Weights of a small transformer language model: 9 layers, no biases in attention or MLP.
Each number is 128 + 32 x the weight over its row's rms, rounded and kept within 0 to 255. Layers, rows and columns count from 0. Numbers have three digits each. The size before them is the row's rms in percent of the matrix's.

# q: layer 4 attention query, 640x640, rms 0.0771, rows 50-63, columns 128-191
# k: layer 4 attention key, 640x640, rms 0.0761, rows 50-63, columns 128-191
# v: layer 4 attention value, 640x640, rms 0.0811, rows 0-5, columns 128-191
# o: layer 4 attention output (transposed), 640x640, rms 0.069, rows 0-5, columns 128-191
q50 097:107168142073111110119043123142174156125118116162122122149104124153124131219141120161142070157129143138095146116165168097168069080144126155140178129117111132107122126089143153164125132077100073
k50 093:188096107107169120147181141132094183103144123133119096171140084202130073164140100104107019108103176115158055144106114171101157137118113089120111113129136155140135157166136110088099109160129090
q51 095:125118147108153116151095101174157094120154108114108091102189153129106149123104092091137151099095155093166091137159151143076121140041153112134125169131108132145067167085104122123204190141106118
k51 092:187115126157162134162142120100121133114157127129135106144128089142179124198073119123142082142158169093131062163138175139086175104110091160167142094120143116154113178161122149103125153133114139
q52 092:140098100113070159094123097094050106126078094106167134106164145109080105090104130112142117098127131108181129087128176143146150157100119130120185165157081100153090103162152139089121155164109094
k52 084:117175187089126157154150148166106136156135137194160155095118126121142116138106147132116188150102123096118133123165143139176152167094092144116149135177136121165055133100118112117080084156134106
q53 091:191053122090133108132154126121132082121090102146136110149134130175133123170155183196138163139125161113105119086160177143144128138089110133096139056159115134084128098152105191135128200161160127
k53 099:208104151096052105092094099113114143116053100147176177148152115159167134136050102128130092138056154138101120128127160136103135148130123101116105140125115092171110113130199219126075118119100129
q54 094:166080160115103167121141138138119098100100079106160142090148133106135072147129098052031122147143156150099085183165191165155135148063117142120178160125084167152114138187153156197140155121162137
k54 099:120157107157157117116077068110121104149168064125141185108142125160114111191164075128126098095081107137163087165151154096148139140111114128141080181153103097162120159203188160149060112096143136
q55 091:146212152111168122097144131132032098179160075151048079169201117128095114134081173161120174095138185134154129103176113102134113136059166184118125164073135097165179208128131096221149052082117112
k55 095:059154152169151097100112087148138119112093141123143087096126140120113120112121171118154195129147178134131104101154083092096211088144121111172042179167082158180169173082101105132215066056137135
q56 092:138102077129073091147125142136111064157093134100139087101155090149095170161118132034150171190124112091110168121144077132104171049094086119050185116091154165052127122138136118158114094152130054
k56 092:158152151083135161121125150134105148172124132071118154084122142179146134148110110116128144139090146166180101148110120078149167175128144091135127159129107116113106140161124077129064077075149101
q57 098:115134146127084130181158120142081137157123078166158113126125114103095165130117123086125123185164113146207144128136151131100134100138136119085066163153154107148104186188150158139116040109086122
k57 097:141106093149116117073158078160203070122151083108109163114136152163134100126093130130139174142147116117096100161114136134123111151184069146168079147104140120163150232061147188134123118040140094
q58 095:131172127131125128127092101165088075122221110071169083105134157094138141188119187114142127115121106114161120113145096151120085097100118117179120142130189145066123102135133161133093131100129115
k58 094:110188120129200136140106101130171121124157144066101102159139131122161160135102119111159113130139112104170138158097125142191104139115105155121160046139109107109164099123147112046156127162171109
q59 092:138072138144121104158078119097131126060091067142111140111148158131100138121178131095127150121128099103144170136109095157101134162129125129079145090066145176143089179173107138121135154123128140
k59 096:181167193136073160145034155096156102104179134135127136098093167112101082149164125105122120119195097145091191167108067130098146132132131121125140085053158173117129145135134110123051145105150133
q60 096:108084170183130209171155133099103151099124157146160093141152119162107125140135137122134160074088102162182092149113079123187093127112154118081173125160184116125103109149064159141154075183124138
k60 098:141162127107106145149107091153128125139094108112119154085106138050092066115127162148112140142119061172107117158058134121106100118160081136092072096168158081121128094130078141174099210120096170
q61 090:141092089161126107102094109138143161101138127065171094061186162071159166117156125124149146157172138110107106127127146078130133187104100162144087156123105120116141126158153106117115158105130162
k61 086:116103160121145086132157089164138145132115104097134208144112120115094112123113082065150172150121123142143173150089100098153124132164146157096138141091103105108114092131199115153077176095145125
q62 094:123169142113144095173196166157058135159063163166104102129177109200147127144078152091083093139097136111119093140098128133166144144149162097155073132143118098134119101143134169167102051129144090
k62 096:130123126083137121029135142163109191102154088089163108159157082164090113152142173121086110175136106134088130115125089113134166112175105166126091075090164121149056124074119192153088156061092119
q63 097:119124137144114156163073115097197132148140108132082123142107124127158103225135192111182113156146163111097160079109094106132113177119114192114190173118162089132141112129150113137102062167167138
k63 098:097110144137141127169084134138136097113103153106092097111120118091152131179107134148139090129149134179129142147122144131121084093168129153135190167140146088125078110128149115069183116107099125
v0 095:137121127113102143145057094153091082140141139102097094135173116122129111120112112154158111123138119082143173146139113136075131104069111138106127157125200118171127110203148124138127094121133068
o0 109:062132154114128137146139170088127104142130126124124148152188144177106132148107067117171135108122162182183084216120104108138094139140191159075154091063122105199162085128107138149077153181138105
v1 090:067147122115157119093125128150149131113142152132163108111068154120115122102140036128148042135130123113113086139151116125116105118028129138220098137113155068120128121144167148153099188090120178
o1 093:133136131178091136139094141119129091159125142162173182103108131103138147132137126100113168131123094137141122154113095126089160132103133080140123123103123143140083221123097106126127181063143162
v2 096:155107154113139130189102098174143108138151084094091148164143097097147093155072122197205139088138110171091149136077123150106161098111154126167132140120080158117121148160147093145145156161106115
o2 110:140127154072120074111118173125119139110126135075207130089156083125132092140115163089118082123111101128111172144081139142088130161154114136204106128139140097128073104112088165182125039100088108
v3 100:122103140151125085151088132127037137089143151115125107115093128184166155201190128226122174121118170168119147113151156100233105127085167155061164180125123065123174149177125165110113119116129146
o3 103:110141082124081083116156129107157148128106076131122085165149168165163091097143111138109126082108113121106096058102110143138127159125137065166095081128114101056149159103102139200144093070177145
v4 126:090084131081131131158112151129159154153158138088106156159149111137154141124091091186132084137118116046124127130142127124164154124121099042153156119120135112157139142085135118143122201105151181
o4 077:115111103166119105165138091190165111122142165119093126137179179132118077074138074110092130167120094114079136100110143164094089114115101166192078143149150190151109108170109119114094130110132117
v5 095:116129066132125123077163071117091100168187172151166134114198164125067113118128136086152181177127152183088179145080110153170106153104120168113117131165115098137117103117147138135076096112098171
o5 108:128133101166168136119084158155141059106175151144122111120145112162160101171179088113093108086061150152146072112144144195140082133115108112144094126141115120096156091111122135144085112105197094